Part of a small language model's weights.
Architecture: RMSNorm before each block, rotary positions, no biases in attention or MLP, tied embeddings.
Training: a variant of Adam for these matrices, 189M tokens, 11518 steps.
Each number is 500 + 40 x the weight over its row's rms, rounded and kept within 0 to 999. Layers, rows and columns count from 0. Numbers have three digits each. The size before them is the row's rms in percent of the matrix's.

# layer 5 MLP up, 704x256, rms 0.0607, rows 70-86, columns 0-127
099:482471599477504521477468457524513564448448481528498472491471544510550491508521487465458556483540597459526504516519473508548506529535473564584499484518510534484477460509570531520506516536580517512570530496527514537462481508487538420618438510457483431566496506431511456497514521420546525528616509550530483505474553555450491491490557420466511539463541497492433492529569462460536430507549
102:532541450531492455518473495563442518428458537455508447390527488501504430490448489504487470457429564500509540472474457522568576483481496555495465517495546472460466497501567510517468423463506505469511566480474532536543428544436445439422562461533477498487474513482473581505516483499500475476488472577502583522484470508497490536484460457509469563515461403451479472503516488464451513478488
095:522519477444531471606501502549553373583556491499517520507505436521523452463471493529545463518550491464495492519471540460511568493566496498465532600555521486545473539473526543451521466495471462536488554560525506515530444520512564536527434463556482462514493490495516526488585530454531500471459527435572525499503460472499543530457529510485507473538553505529517470484536533488517480525531
100:527543549490474458475522528563480483523560463464509591520524510522500527522476524485594524478499489505477486463519526480478508499446481465500502512433594506496465474491502531509574519480410468531467545440558523493556465525525576462494520475577495478501535521479497584521442525533478496534535419537469498513534481499508551528477469495492499489420493440485502539534538539505458457535545
092:529542519523448480549488461519561521536470466509539575482492468546568507515486450455549470486542380525502522566499485578533503530561515530502495498466539478601548540517492540475467525473573466459520454443507506468486478492555559475493546513447434488458513461480510503549482532481512510455446511494497459533538451618490560507401522525443528520509497544459508456503543500465546496492435
097:550490462477507531507483429529516538504455463557516538554481526524554501533455449522497451533547471472465574508554511514514525462457510542520508565518545506481498506528488573502554522488500445496454480472481508533488583503476534519480407467581428512429486476484563421582499517471517451455529559517477483483528600514465512432503468540459499508533452486484540538518432566497483518494528
097:489559486490538502493544471527444514552507568472466504531527590536436469455399433539481462520480537475484475510449574490509564547502512522498460549545568486496559532467527608516507551519502490460489462563483497489494530436441434510391558542490477600425545489445508554478484533512529443513515470450509494545478454450456541421522498463525469520495494470537532518442534535432432452462519
098:507470474532417530499501475506516556507493533505498546525456469433494497474453420536434464492458482453483458411518504557481579548546503497515514557445485495501510503469497517461485515519466509493505486460367399512618482500467480484544465482470476480502470529510492527557467522443499454537501530510515576600469473496490521547531443469534558551476484493550483539507536491536442513477545
101:473466443550539462519519485517507454461503577504523481516447471542463532506514520499478517463484484471519438589512524517455485473517524546512536484495515462565519582462429525560478475466520468525514504477519532561497476556593549486471449488475561476559512402452525507504515512476485479528492506523517482497507463508431548429472456539474433561565478489408543455458479414522576479512448
103:507528535535502534498520605508529464503575463547524564416419579522504522549468463504494526494504471540485457448474490530531456510468540489472484549452495550473495467510489545532423507541454479535500570484482473582470543498519465502541508537523458527582509454451518491490457526572511499484430589467524504513451402478527497494447490508475506540550467489534489461519487480459496466448527
102:421487511541502527541496528509502540504401447476477477541417423436498493536523411562440505445511492505540500491519472551521425508525438508503534518510432464556551515487479465505495491517416511553529518547455446535547493522550480497534484562569529507441546496499494476462565574499496530411535551577554526614488510469473448467553500494464525483483512481506524556523475596522459405483464
101:548498536460467520544441457476498454470517525486523437521499484509492550558430527539448507529444533508463502480501462491473524497500515610512570530543469520523536558512540489541611579565522519514430437510500496450583540469510483513493475425476393500431530563470523452471512515447588494469504437506508469467526486423514487528485499455567488483505532577479475498510529524534438403490565
097:507508509535511477586502519532464517502527504520611522456469476524521480493519468412506490526562463517520526465556442444486554540498493451439476442436496580428491492532526564512492465468500473619421543510525489498454539521503442488484500540556485467597534466540520491512451473554478425519578505516513561494519510559436490506484501511533494522500509529479486521523473550504461554515530
098:529429493491459465545520478486613521513510486553528481454470495491512502527463506509523549505544465492536555613520469494618484524466477506519560529564502456513443507471482511514554402494401440501483507499535507550432556555609492470512512549455522503509570426478508531545492482547523525487477479469528533468497499497443500455438558530497542482489558556455562512446424498480562472547473
101:464491507501499441494534504505535502447526483463457551477552540412516504565460516417488411467487479554545469435545520546525464488509528547529546477468520525488486483516487477507480485515511454485473534486511569489545503505536481526530437522507535476502565453471517539522507548496451539434509536455612528518467456490552532442457459500500485462479465524489437527500504455545486503484489
104:538465506434474505514462408517495463492546413536484444526503495516557478556501530515462425495465492500488529556504556489565524450511546523432517497488478493504514527566482548488480423478497507516499442574473501567457454457491432482499534507364556466435527532527510544407545514507505493455530521468445518482493524466516444523478507522432523415514510558522540409540608437466541563503500
103:448498581467469476505551528442489561465511448477441505525541491493493501550534475525442567517491468505542490437521498608549523511506557469474522487458509502450447541506536491586510529489525435494551472480535517428572508544455483487497561479534618514439553472499448480505561472573631480495486463497470462476447481538476480488535492453537517451449476432471488547434533489476504479544512
# layer 5 MLP down (transposed), 704x256, rms 0.0584, rows 70-86, columns 0-127
099:488528488474527420459467425483568474429552576504509557485474522518467544473472515518456460539498518517488461597481517470496498458478488507527531506449490473443448422503513522443518501480467518445407619488533530505542512478468503519570510477556489452536492491449506500462563482477519482421536548463478570465541489497459481493461451534515556466477513473470464519444499501459445467511499
102:507508472604546461478509476418501526491509436511475502532511522599494573538443549483414486551561570507503411484524473458556536551502466478578448439482534490489482580581523551469484468545566463503500457509482491466521587476526468487516530463479547500535483552535470519430526542447457515515526471469514411483519519534507540544544484496474493464504547535495441585455432456527516452500558
098:529567545495479559502491561486498449506504532538500539487551555520419517443515521520539524575471367533462490462585509503476506500460505461519551482522472468464523474541492482500524484429484539535471523508549440469441523474501515553473527515556461478504505509448538529500484495509617441572454528513556575552604454535469404497458502533513492432547544482571491461424476475518546489524508
101:507480480504465552504507524469474522536563440654549531490526467523532531490482505578466512403589503484515452509472492504441535535503539546463494488476492601520445474594531500504540484474499475491506577483505520501523518545534500522446546542561475481494461596484439532497514446522544567502443487540500446572487512555478535518481551548450423481492484453503498566531529453479532480511521
096:510544531505528443527508500483562528517545520485551566461505475511500476522512522518461485445549561478585541498492573541502437480463459515505476548485416503486483548451512527485461468504439484446519510505502517485486487466457480476490477506496468488472505514485488536366503553491452555437510527534482534494512453456483454492481493451480492422443411494471497479526440487543454475491493
098:570439524460467583540494498471543558516501437458559540431546462484439513483549483450463497458550544504529496523541538533522509482543461510538499464505551515492467442432491502565585503466435507457536533504477524554497530457484557494517480574517464555545487499497544510520523471581524507549487517500501460464487522458516513477510525407520453442546476538398507535539542476464490467460496
098:478486497492533483510592487435496553495514521495506444479548493494445447548440526484480496493515528436571457450516547483608534537531488497467590528419501479529507462544499532485457520494498486403442482452506522501468546530446428538438471514466500549501514479503517456548529511485486484525512517530538477457488497539557516475582557439518495513434471472521471462504445513423470506520519
097:451441581565477460527466561500487482503548478593531469504522479508548453561458561510578523573550538397572496505497500511543496505518517461583560525536558451505513448508499571521456435498548465455527478490549498484456549550478508495495554503535449512528518440492539474496527523521499549481530465527431537404547556483606500461462399462532475507503481487537504502432440503465496496518537
100:523511438503532446470456456467504535476442468503518509524544467491542479540476432473457374533514565525518547467499484445506523476565522541473525529511496556559463492563517479542467553499486460510463495519584480488515478532470454520490501475491440470489458450511517464448529454452510477509487556448446490591476483477461504456590472497563522518533453526449492407459511524518497462478455
103:532568524525462498566497509557563547576448529513445486563437582508438463494555555460609550514527469483557493491526637462469497546407510463482472493485518479539565532483489460469416446485554497574508554549484476484513478569455543466513459424512508524474508464548466520507553485496515548510543442534555529596535461501498456518531498557515470465503494520516547531523527509535472470460492
101:531521478485518419451480524493486521480528523656519468501493519572536474482526497430463478515498571513502492425451550541530463498488499539477527533495589547549483467489514558559511597521538508511548493512523480491488477504408556538463477519525477391514447498548521502433500469478461446537505575506467508417489501493455488477504523484530452501439530562481501466495440465504535480460497
101:516508457517508404483519481443540515491458454502536527521515477542483486484496450489548432560462573477476493564552512529522486557539453528473447473529474458439487398456558497529469495478537468464495529468442594519504483458475472557509550519481570536482539519490406572499470480484505484500452507464576480479527461487460556471436507497501564474526503544551583533530529442498419479591497
100:473482502487485589582584503413539483571475504627544472565504525516394481489546540529401493558544513456547505439504407593507517481507489469437444480522505444454521495468509421573519507534524493549487508557466509450477493489542453507508480441545448569526494497493539516546472613469516490519443506461461493466513522429498525538467487452412551460464532550529484571466511440532471493472500
098:503531588563474577517492523510481485509453583502435446547487571567484519508458473475523535455473483465495468542502454478436439572541530483503500542417507492503552513540487566539498520472520541463445457515524463489503546508466579474493555454555481478532482497487488399452510435519529538513489538452463514544561443559538446486548541517534441508446493469486555449498475501477465462481467
103:485486505498469561465424507460470502511500422521468500500442521482596475513526545483512547477490517563504510443567537556548483566500526460430495509517543556464509570484507479460487488415513461493538457450460549532574570505537435496470560499531539536529545465532521547524471448499468424505513539573493461434451492445514480497521506443471530494495475468562447473468464471524506516538524
101:524512476487524506499448542546526458545528501406528483493473478511457579504523534409487468513501473500492496495455429412485457475527520421426482424535491479463510573473460478465486539519486481499537443504499523431436513514543430511497464526512491534590477438449508483465448580543502506509592499561506498513506459518462536544520478490465428481468485473460516470491524505466470543497432
103:473494506420549531528497501535527472477475521516480533553565580534433524557575513481507523509481500555443471499489551428564467564540473496547559504523450507499502441468464453566478541479421480476612460473488536553542524433482524494466483494453503526453534532471507489516454505533481502475495458548459427532617471541506511477482487447506511484496474466399563514463506535434550480497474
# layer 5 MLP gate, 704x256, rms 0.0644, rows 71-87, columns 0-127
104:617502536493562536497486481529440517570467501551502542508541455511527523467595474543480563500462532507530481543524461447468466444578482456458437439534552443453493475455417536501506480527519511449529520499471520482530530464476533465492495498423447469467438472513485470502514549476438490480497500514474420538456435611518491464460464423461493489450439521556447488489444469508478476545525
099:583465519534496491572485499577526550503523485505520486548497452535545525527494566462461503478523501515552531512493474497511513533543455502491498545490534539562484537509547552473511510497490496567509585543501532537573522524476541515549389469477473464497562382470483473547525569523517487424480478507484467505437537548495529446497449433464511577468458469479498495500486596560531511475428
107:498543507510497511522532452477513501491509384475554461470527503515516473473390524525508500560491480499461461505455565509508474522403518443555467468541518553541524500500513466528512510455502499496552495498478486525492490500565511450538470537520486580506513493485596524474482477437560446505540528510530521513493505565546475557534466508567503440492542489479554556511457550492485485515492
098:540474557472501506576510480552427534475508503480458499521517534444504605492485519519436498451510532527558487470471516486508480510465486476445498512445517542421475495492506489515506554485492567546469494491450481490540539461416493441472494540499515518494548421501468412511439547487464516505484460511456541560551564511489484465485498484483480502491503432532558541464499500624445512516470
099:494492536527545505566527485496503489450443457467596480498474510544497513505462544515490566483441529545504456484459488482494547455534441483537512484418537532469434509499477521437495488410527544531452525545511525454493433537485521481510494471443485519552525498491530476504540490523454512491542421562480485563514424554490531524481388504474551497396496426452468536500503435560544473536484
098:565457464516580539514536492551432535513404557452501517547555568466452444491439442468495504515517574551552556501553460492510568481466444552558458525548513565454593490470535567533475488367555540489547482523536556460549456518499497491523434513462512530504565406503534499536484458536475470498544481447557536440494479483458555442450483487538493554465455520526507524471532545512547555482501
095:583480556487477482524502511539476434439543471503468472506514472508561454435456567472462470494511597469513441529521622508560529525481468541514503537516503456557518510572516564451494444497414501519502600500468424481504487463518426470471573504558525547488555460541455463526565538510481536438511528578504516581483554466529522522534481465493415520473447477481484460527548402419491506486511
099:526527555427429527542475512515500446495557511512549533484500487528515528548540429484459505546463536544499490427465520488452531513566514516456450483424545488529432432444507438452508638525532516491427421510540403400514491539476509478483479473485450484559526426495519511456466486433486485586405442520438410523455567475553525480501497432488539488435525478476470513475475509512493435526519
096:393431484549475560470430490490482497481493530483500467482443522464521517519505536534526494489444518499465536525540540524500418450529533479398388503501518449502612531565399580506500469502476593463499490550461445517462577456482414507501453490540548486531536505500501516520506496559478504467441527503435529497528488551593446530518439444467484538522491472529507595534503458492460469490484
096:523447530431412481534503439474535550527503486497498542539457494474540526585447526429527582526484539566553466481566523519447471463510514500564528412441572439490466486518441503480494504521478524491436446482524543458536489461541559523494487485517515540509530448524567490464523487450451565473482515477493483503497491442432508413490514513542536480480578504495481489475575459550479443495466
099:489557498525476460501518487439505431459544462480460498512505470478507524447510491508495420499526580454441482488505494491543572497542504490475454568508530457440569458456443496513504461440483426487470510488506505497534481559535549475497513501489487510516493538528572552477497532546474451492488543476481504468489446530507510496505422545585522464476541524518438504478507498441515522622506
098:566504512580516470442479545448501486466526513439517516523539471486496415482516523514451504447435470589463532511510442555501384395542538514438577512465475503553452411473409563446444543515530485479480452513499523429533464467421553524488487518414486524509486478518489438557480492569470551519465504538582416480522404463442472520484416459511468469554522521482507520504512513501462457541512
092:516465464505564525417471512485468434576485443461501513411470577508493503531476563507509520451469523494457615538484503552510516433502483474507450527456533595527543509438508506561512460486482496481557506554523522485489484413516515485502484463549489564461511499489512525438492446464498523464570496485443487493454499454487489612541473485532502533472438442500598501468593487493539530559572
101:521436542624513469522522481566420440476511516447467494546490459506518445500516527551510489452530523490577543499430479557416518471459520579480487585447469452461490510500491515460483519481525434475520523555478435498490543527460493543483510462495492530509457540456542440470465514578517548622469534478515432534489521472501529489512485519523441464502510666527475555457509451480571507534456
102:545480501560567471546567557513512539498532421500559497512442510476521551543496527540550512571533514532529534460502505427502527508465491467472464456498485471513508510495493524463493508477519448464448538496515473469449473512475490563492517553536476577594530525575513513496483523527509529516459503567456495501562460492434501467542439558546460468425514459518504518467489515462475487520478
103:551429450534459526560526408485524474465479443495485427537492521535584486531497572468545493504481555564547516540483476510422494448569555526541468514502485485493460479450474489494504505452476495517555443552430510501534521540559550393553439462544409491486482526513446429523477531495491449405470520485509454533550472491549524528514459464519475469466470535514522509489474501534586497431523
092:509514464461488517510491531487509497551530457468467474574435517472552484464481446480535465496461578464540582565470545450449440517517474537471500525541446487463453493524513559408466517467420534536456538519506482521529507451447487582539574576482505510466488454503541535464576510484461493498550479429502461545484482535500486508487446528495432500480473541518478524478527431488542530512521